python train.py --head_dim=32 --norm="layernorm" --rope_theta=10000.0 --rope_fraction=0.25 --init_std_o=0.0 --optimizer="muon_variant" --lr_mult_up=1.05 --max_grad_norm=1.0 --batch_tokens=32768 --doc_mask=true
Each number is 128 + 32 x the weight over its row's rms, rounded and kept within 0 to 255. Layers, rows and columns count from 0. The size above them is the row's rms in percent of the matrix's.

# layer 14 MLP up, 512x128, rms 0.133, rows 331-355, columns 64-127
size [ 98 108  98  99 103  99 104  97  98 100 101 103 103 105 103  97 101  98  98 100 106 103  95  98  96]
[[100 130 135 116 128  88 105 113 133 163 117 163 134 159 143 126 148 117  91 102  90 165  87 103 155 102 119  94 153 156 107  58 155  71 184 120 156 166 111 194  88 168  99 125  83 150 123 113 118 161  49 106 120  81 145 137 119 135 119 137 129  88  53 110]
 [149 104 175 178 119 152  62 147 146 120 103  66 105 148 109 155  83  87 181 101 142 168 156  72  99 146 117 120 117 128  91 139 127 123 113  99  98 132 129 108 170  79 146 146 153  74 164 128 100 139 110 134 114 112 147 118 199 111  88 128  86 150 191 168]
 [136 146 179 122  98 141 162 142 107  98 171 134 108 114 131 121 114 158  65 193 131 129 141 128 158 156 150 120 153 132 115  99 148 143  78 167  93 148 107 133  76 119 136 134 104 182 155 186 129 149  97 174  81 144 184  99 160 136 150  87  90 135 110 106]
 [121 142 135 129 107 202 141 134 121 128 167 102  73 151  94 134 151  82 174  50 155 100 140 147 149 111 122 117  64 157 100 163  96 126 176 189 108 128 157  96 112 128  83 138 151 139 163 124 103 102 158 188 156 141  92 133  92  81  87 120 114 205 110  78]
 [149 138 152 106 136 140 179  59 159  96  98 104 164 115 108 101  91  82  99 135  57 118 141 135 185 123  96 151  90 126  78 153 102 142 170 141 112 131 124  76 171 216 138 170 154 162  79 166 151 126  86 130 108 126 153 152 122 148 123 101 105 116 151  48]
 [151 130  89 119 157 110  68  91 154 129  96 166  74  70 128 138 120 150 141  90  96 146  97  47  83 167 152 138 191 146 117 187 117 110 125 180 143 146  94 166  97 164 127  54  94 165 138 176 160  98 148 117 155  68 143 192 133 101 143  67 155  83  87 111]
 [114 118 119 154 111  90 130 130 133 141 145  95 147 100  64 179 143 124  70 184 124 151 108 101  49  88 115 129 159 160 113 168 112  92 106 154  59 105  26 141 132 147 133  73 140 109 154 149 130  61 177 122 119 121 129  97  98 112 150 119 139 170 115 133]
 [101  70 162 109 191 148 129  94 112 101 138 140 161 113 155 120 135 121 139 133  73 161 159 131 142 152 170 145  80 111  64 101 130 114 121 143  86 137  96 152 108  88  83 107  86  97 147 128 142  85 146 102 146 166 171 131 157 166  51 148  81 145 126 109]
 [173 159  80 117 111 160 134 130 130 151 177  85 132 160 125 182  60 160 125  58 144  85  98 114 123 138 122  94 142 137 178 138 133 138 187 124 138  78  87  71  66  77 140 127 131 162 130  85  89 170 164  99 173 146  90 154  60  77 154 137 160 126 138 128]
 [183 108 130 139 176  59  82 120 121 158 128 181 126  98 157 127 106 163 107 168  94 113 149 126 161 188 136 142 164 135 118  79 119 100 136  86 184  97 147 145 159 110 199 166 183 101  76 127 142 136 183  95 215 147 124 119 159 129 128  89  58 137 148 169]
 [137 103 147  95  68 123 124 106 146 101 126 153  80 134 112 110 123  95 124 160  75 126  72 138 116 122 161 112 120 105  89 115 183 158 157 189 143 169 141 169 121 142  96 122 158  70 165 129 173 138  89 123  98 145 108 127 156 120 150 155  78 190 131 181]
 [ 74 138 186  84  93 114 147 210 164 126 164 153 154 164 139 144  92 152 162 133 170 103 140  71 129 168 127  98  92 104 115 203 134 117 164 145 125 133 125 178 141 124 143 178 164 191 107 124 136  96 124 117 156 120 102 175 144  69  95 114 115 189 129  84]
 [131 144  97  70 128 177 167 221 156 187 121 177 127 113 111 134 124 119 113 126 148 113 115 141 147 144 142 148 158 103 138  90  79 128 122 100 150 105 162 174 121 120  95 118 157 134 103 107 155 127 154 142 140 120 129 119 173 128 112 140 151 115 184 151]
 [154 150 140 194 166 127 116 136 147 117  93 130 138 100 131 127 160 120  84 110 108 124 133 160 155 161 113 132  90 144 129  89 123  84 132 142 136 132 163 179  84  84  95 104 144 152 133  87 123 128  73  36 140 137 152 114  97  76 151 144  65 140 215 111]
 [ 84 142 172 106 119 107  70  97 142 159 142 139 128 201  91 155 133  53  89 129  99 138  84 137 113 119 142 133 125 130 138 174 114 141 108  72 146 134 175 140  88  90 131 119 126 168 167 161 134 172 127  83 108 119 218 116  96 117 112  80 163 159 154 182]
 [113 118 113 102 158 100 168 159 147  70 116 187  81 147 140 121 151 144 113 127  74  98 139  92 119 134 133 113 184 122 130 107 102 136 143 186 105  89 102 128 144 133 211 137 135 178 232 105 124 131 111 100  71 116 144  99 173 150  39 133 148 165 145 107]
 [142 120 171 139 142 125 172 108 143 105  80 118 103 136 106 144 167 114 142 142 213  89 138 103 198 138 101 117  90  69 104 129  87 145  53  96 120 128  79  81 133 174 157 155 113 152  88 168 155 119 172 138 135 168 116 123  96 102 118 137  97 175 134 160]
 [103 153 114  81 116 122 103 181 154  83  95 109  69  97 134 155 115 137 143  92 112  82 152 166 151 104 152  96 122 136  83 140 119 151  90 178  45 156 118 100 124  95 111 169 120  98  66 114 172 119 140 109 171 131 154 143  86 142 154 122 206 199 150 184]
 [126  69  97 142 110 164  53 109 126 127 146 115  98 112  95 121 107 105 129 104  66 116 140  93 109 159 132 134 211 127 121  99 133 130  81 120 132 118 172 201 170  86  81 105  92  97  93 188  92 130  97  80 154 111 167 121 109 172 132 151  81 102 164 111]
 [112 179 178 188 118 130 145 135 142 106 111 108  88  62 147  90 140 126  54 107 145 173  84 126 108 137 141 128  81 149 136 201 122 125 140 121 118 178 101 146  97 145 145 134 107 148  99  88  91 165 139 116 134  84 140  97 110 103 145 159 164 161 157 141]
 [ 99 124 100 109  71  82  75 176 108 106 150 195 133 169  93 129 121 163 176 144  60 124 173 124 122 118 131 113  86 127  96 177  94 128 124 115 136 143 151 115 187 169 111 129 139 145 128 127  48 137 154  96 189 122  93 147 158 125 154 120 111 108 188  81]
 [121 133 135  96  84 109 120  98 110 118 106 128 124 108 123 126  94 147 142 149 107 127  96 139 135 154 125 161 133  33 115 120  86 118  95 135  95 149 127  96 114 156 123 155 173  97 166  61 147 145 119 163 181 113 122 197 149  91 188 117 108 134 163  92]
 [ 75 105 122 114 162 147 180 168 172 113 110 135  97 158 150 144 135  98 169 182  73 105 125 145 135 157 110 135 160 106 122 125 113 111  92 126 111 134  81 130 122  99 155 135 133 146 147 115 125 142 157 183 177 180  86 133 149 152 139  93 205 101 146 149]
 [159  96 155 183 128 158 147 127 102 144  95 124 140 147 156 137  80 117 113  52 129 144 176 130  97 168 107 121 135 114  98 141 101 166 115 165  44 145 108 173 134 135  67 101 162 132 135 151 139 126 151 175 137  96 145 186 115 127 115 113 154 106 140 144]
 [105 135 145  81 134 161 102 115 132 146 114 132 132  95 130 151 105 112 169 175 175 131 144 118 118 130 102 138 178  89 107 143  72 156 132 136 178 146 142  80 134 135 123 184 146 153 107 112 107 135 124 161 140 128 175 156 135  53 185 113 123 141  82 119]]
# layer 14 MLP down (transposed), 512x128, rms 0.0344, rows 331-354, columns 64-127
size [103 105 108  99  99  99  93  92  97 101 119 104  98 104 105  87 103 100  95 102 106 103 110  92]
[[128 154 128  90 136 154 135 181  97  70 157 128  96 104 139 146 165  75 127 107  54  85 150 190  60 146 150 133 177 111 131 127  92  80 144 158 210 218 134 124 119 108 160 145 129 111 142 127 102 127 151 109 166 148 146 113  97  74 142 141 110  97 105 164]
 [154 110 133 156 107 167 110  81 143 167 143 172 117 114 188  63  88 122 170  87 128 104 156 107 152  81  89 155 110 139 103 129 139 128 117 143  66 134 102 177 126  94  75 163  99 175 118 166  75 118  97 152 194 152 100 132 118 102 122 103 105  73 166 208]
 [116 167 143 122 151  88  92 145 153 120 142 126 118  74 118 104 160 133 129 100 169 128 176 112 103 158 147  77  86 171  76  89 123 112 170 141 169 153 125 186 130  85 122 125 157 125 109 122  81  76 135 112 111 128  92 105 172 119 106 156 163 137 147 132]
 [127  63 132 153 120 148 159  85 124 136 145 153  94 189 176 161 151 104 104 132  97 130 185 109 159 161  78 144 106 112 164  91 159 148  78 107  32 148 145 100 146 161 133 184 150 166 147 140 123 116 131 157 105 138 190 139 142 152 135 163 103 139 116 124]
 [164 100  98 133 144 119 106 116 106  91 125 170  78 123 116 109 128  87 132 124 127  99 100 104 119 105 199  82 194 211 108 109  68  97 119 101 160 152 166 107 135  66  58  95 122 141 132 102 114 174 120 113 157 130 129 186 153 147 112 165 163 162 140 192]
 [180 133 162  87 173 148 134 161  87 147 134 126  80 158 131 115 120 123  99 142 114  94 140 143 164 157  90 141 116  81 149 109 172 134 200  70 166 158 132 119  94 178 135  90 158 135  94 179  75 108 144 155 124 182 147 129  45 109 109 215 105 167 157 154]
 [122 194 143  77 104 126 133 163 165 115 139 122  48 169 141 101 159 176 156 119 102 116 121 121 138 112 167  88 127 102 162  69 167 117 146 125  90 112 152  73 136 121  93 164 108  94  71  99 120 167 128 160 138  84 161 157 112 128 144 152 134 106  99 186]
 [131 125 155 126 171 109 135 118 131 109 146  86 195 136 139 158 107 192  95  25  89 201 138 108 150 149 170 128  84  84 107  81 162  83 176 174 130 148 114 134 138 137 176 119 128 174 135 124 180 116 111 135  84 109 150 135 125  67  97 138 106 171 178  93]
 [134  86 171 131 131 153  93 105 119  72 151 125 115  95 126 105  69 125 129  89 110 144 124 129 136 162 119 144 150  87 135 126 145 132 116  98 177 113 109 132 194 159 148 105 149 110 175  58 135  96 167 107 181 116 155 154 112 163 114 161  79 119 139 109]
 [101 155 169  63 116 176 164  91 153 104 129  91 137 148  62 146 165 114  99 137 160 146  75 150 145 111 108 143 104  91 172 187 104 141  64 159 173 186 118 173 104 122  95 119  55 153 119  86 119 113 146 151 132 147 175 128 129  82 123 146 196 163 126  68]
 [144 143  98 140  66 137 103 192 129 109 126 130 125 245 117 143 149 149 129  94 140 112 141 127  87  97 137 110 129 147 157 122 121 198 115  94   0  87  97 141 110  79  70 129 127 105 172 158 182  94 125  99 122 114 118 155 150 183 174 161 116  95 110 111]
 [121 165 102  85 119  65 179 120 124  89 134 114 160 130 126 100 155 150 152 137 144 162 126  84 147 119 212  74 161 175 152  94 142  88 119 152 203 165 102 137  93 149 102 121  86 117 149 114 131 111 123 131  86 149 133  86 124  56 144 120 103 137 127 153]
 [153 123 161 120 166 129 109  78 115 129 133 105 113 167 157 187  88 120 148 122 202 170 133  81 129 128  92 148 181 132 167 136 148 163 114 114  82 148 173 100  68 129 133  79 133 126 174 151 137 168 138 159 143 125 132 115 146  72 157 133  72 129 114 119]
 [167 168 127 131 147 122 158  85  99  89 147 142 133 156  82 146  69 109 153 149 148 101 167 137 109 124 102  79 161 177 119 129 143 106 109 116 163 152  74  86 136  86 106  92 102  61 142 128  88 136 117 173 108 152 137 123 158 163 106 143 126 147  67 161]
 [129 131 150 163 103 107 134 124 136 133 144  86 110 161  96 143 141 151  77 122  91 123 114 139 143 182 130 158 180 114  91 140 122 193 143  78 115 160  81 101 103 133 169 145  93 169 152 106 106 137 111  86 103 163 124 153 134 166 119 134 162  66  72 146]
 [151 179  62 121 180 117 161 154 181 137 133 131 111 189 164 101 108 187 142 163  93 114 120 150 152 141 109 137 126 196  69 153 130 119 147  65 212 103 156 111 143 142 169 163 171 112 114 133 120  98 101 141 107 126 118 156 165 126 167 142 169  74 121 127]
 [151 157  95  71  95 129 169 174  98 121 156 169 125 116 122 139 128 109 110 127  83 128  66 140 134 129 164  96 184 207 150  95 128  96 158 145 132 144 188 172 144 126  74 111 117  52 129  83 180 109 101 171  95  62 121 174 129 202 155 154 155  81 116 159]
 [199 131 121 211 142 111 195 130  84 194 109 184 160 102 154  66 168  92  98 142 113  90  96 107 110 107 143 123 148 143 165 101 201 178 115  96  97 127 178 143 120 151 128  92  99 165 168 105 144 104 130 124 128 147  93  82 188 129 141 134 129 105 107  86]
 [132 177 124 144 119  75 117 162 163 136 107 143 101 147  84 141  92 179 184 166 120  98 121 147 130 103 109 154 116  98 135 154 104 176 193 151  54 118 131  73  76 140 131 132 169 136 137  70  69  74 159 180  79 141 102 152  76 105 139 142 142 222 122 129]
 [ 88  91  73 122 124 146 136 160 127  91 130  96 150 115  86 177  42 145  81 113 105 152 172 106 135 144  98 201 170 152 128 107 106 144 167 133 106 139 158 111 143 131 122  82 121  80 166 136 111 114 140 146 136 173 133  92 159 127  80  66 147 206 160 114]
 [116  88 118 124 103  90 114 147  99 108 124 117 201  83 146 127 143 131 124 112 104 132 105 124 142 138 156 115 163 134 148 100  91  78 132 134 145 139 147 179 105  55 121 145 117  88 141 132 124 129 199  64 180 173 150 150 127 100 104 157 166 150  73 105]
 [ 92  82  73 141 140  92 123 112 184 111 127 104 140  81 155  96 118 103 187 106 145  60 131 152 108 131  83  83 171 136 125 211 130 157 192 110 149 116  75 172 166  78 157 120 103 105 157 111 178 189 142 135 163  88 104 110 106  96 139  96 127 157 103 100]
 [133 106 150 112  51 160 152  89 150 113 146 105 146 172 134 102  96  68 170  76 108 130 136 123 123 101  87 177 135 176 138 101  90 199 133  80  97 134 164 182 172 108  79 172 128  72 162  69  38 123 111 132 143 120 130 100  90 180 150 159 114 103 102 158]
 [ 74 140 185  40 133 151 121 123 133 167  74  68 167 145  94 109 145 140 185 128  76  78  99 145 110 131 183 139 149 189 121 118  74 124 162 179  69 154 174 143 133 108 116 136  85 144 132 112  69  83  72 162 124  80 120 158 127 157 115 103 139 210 181 117]]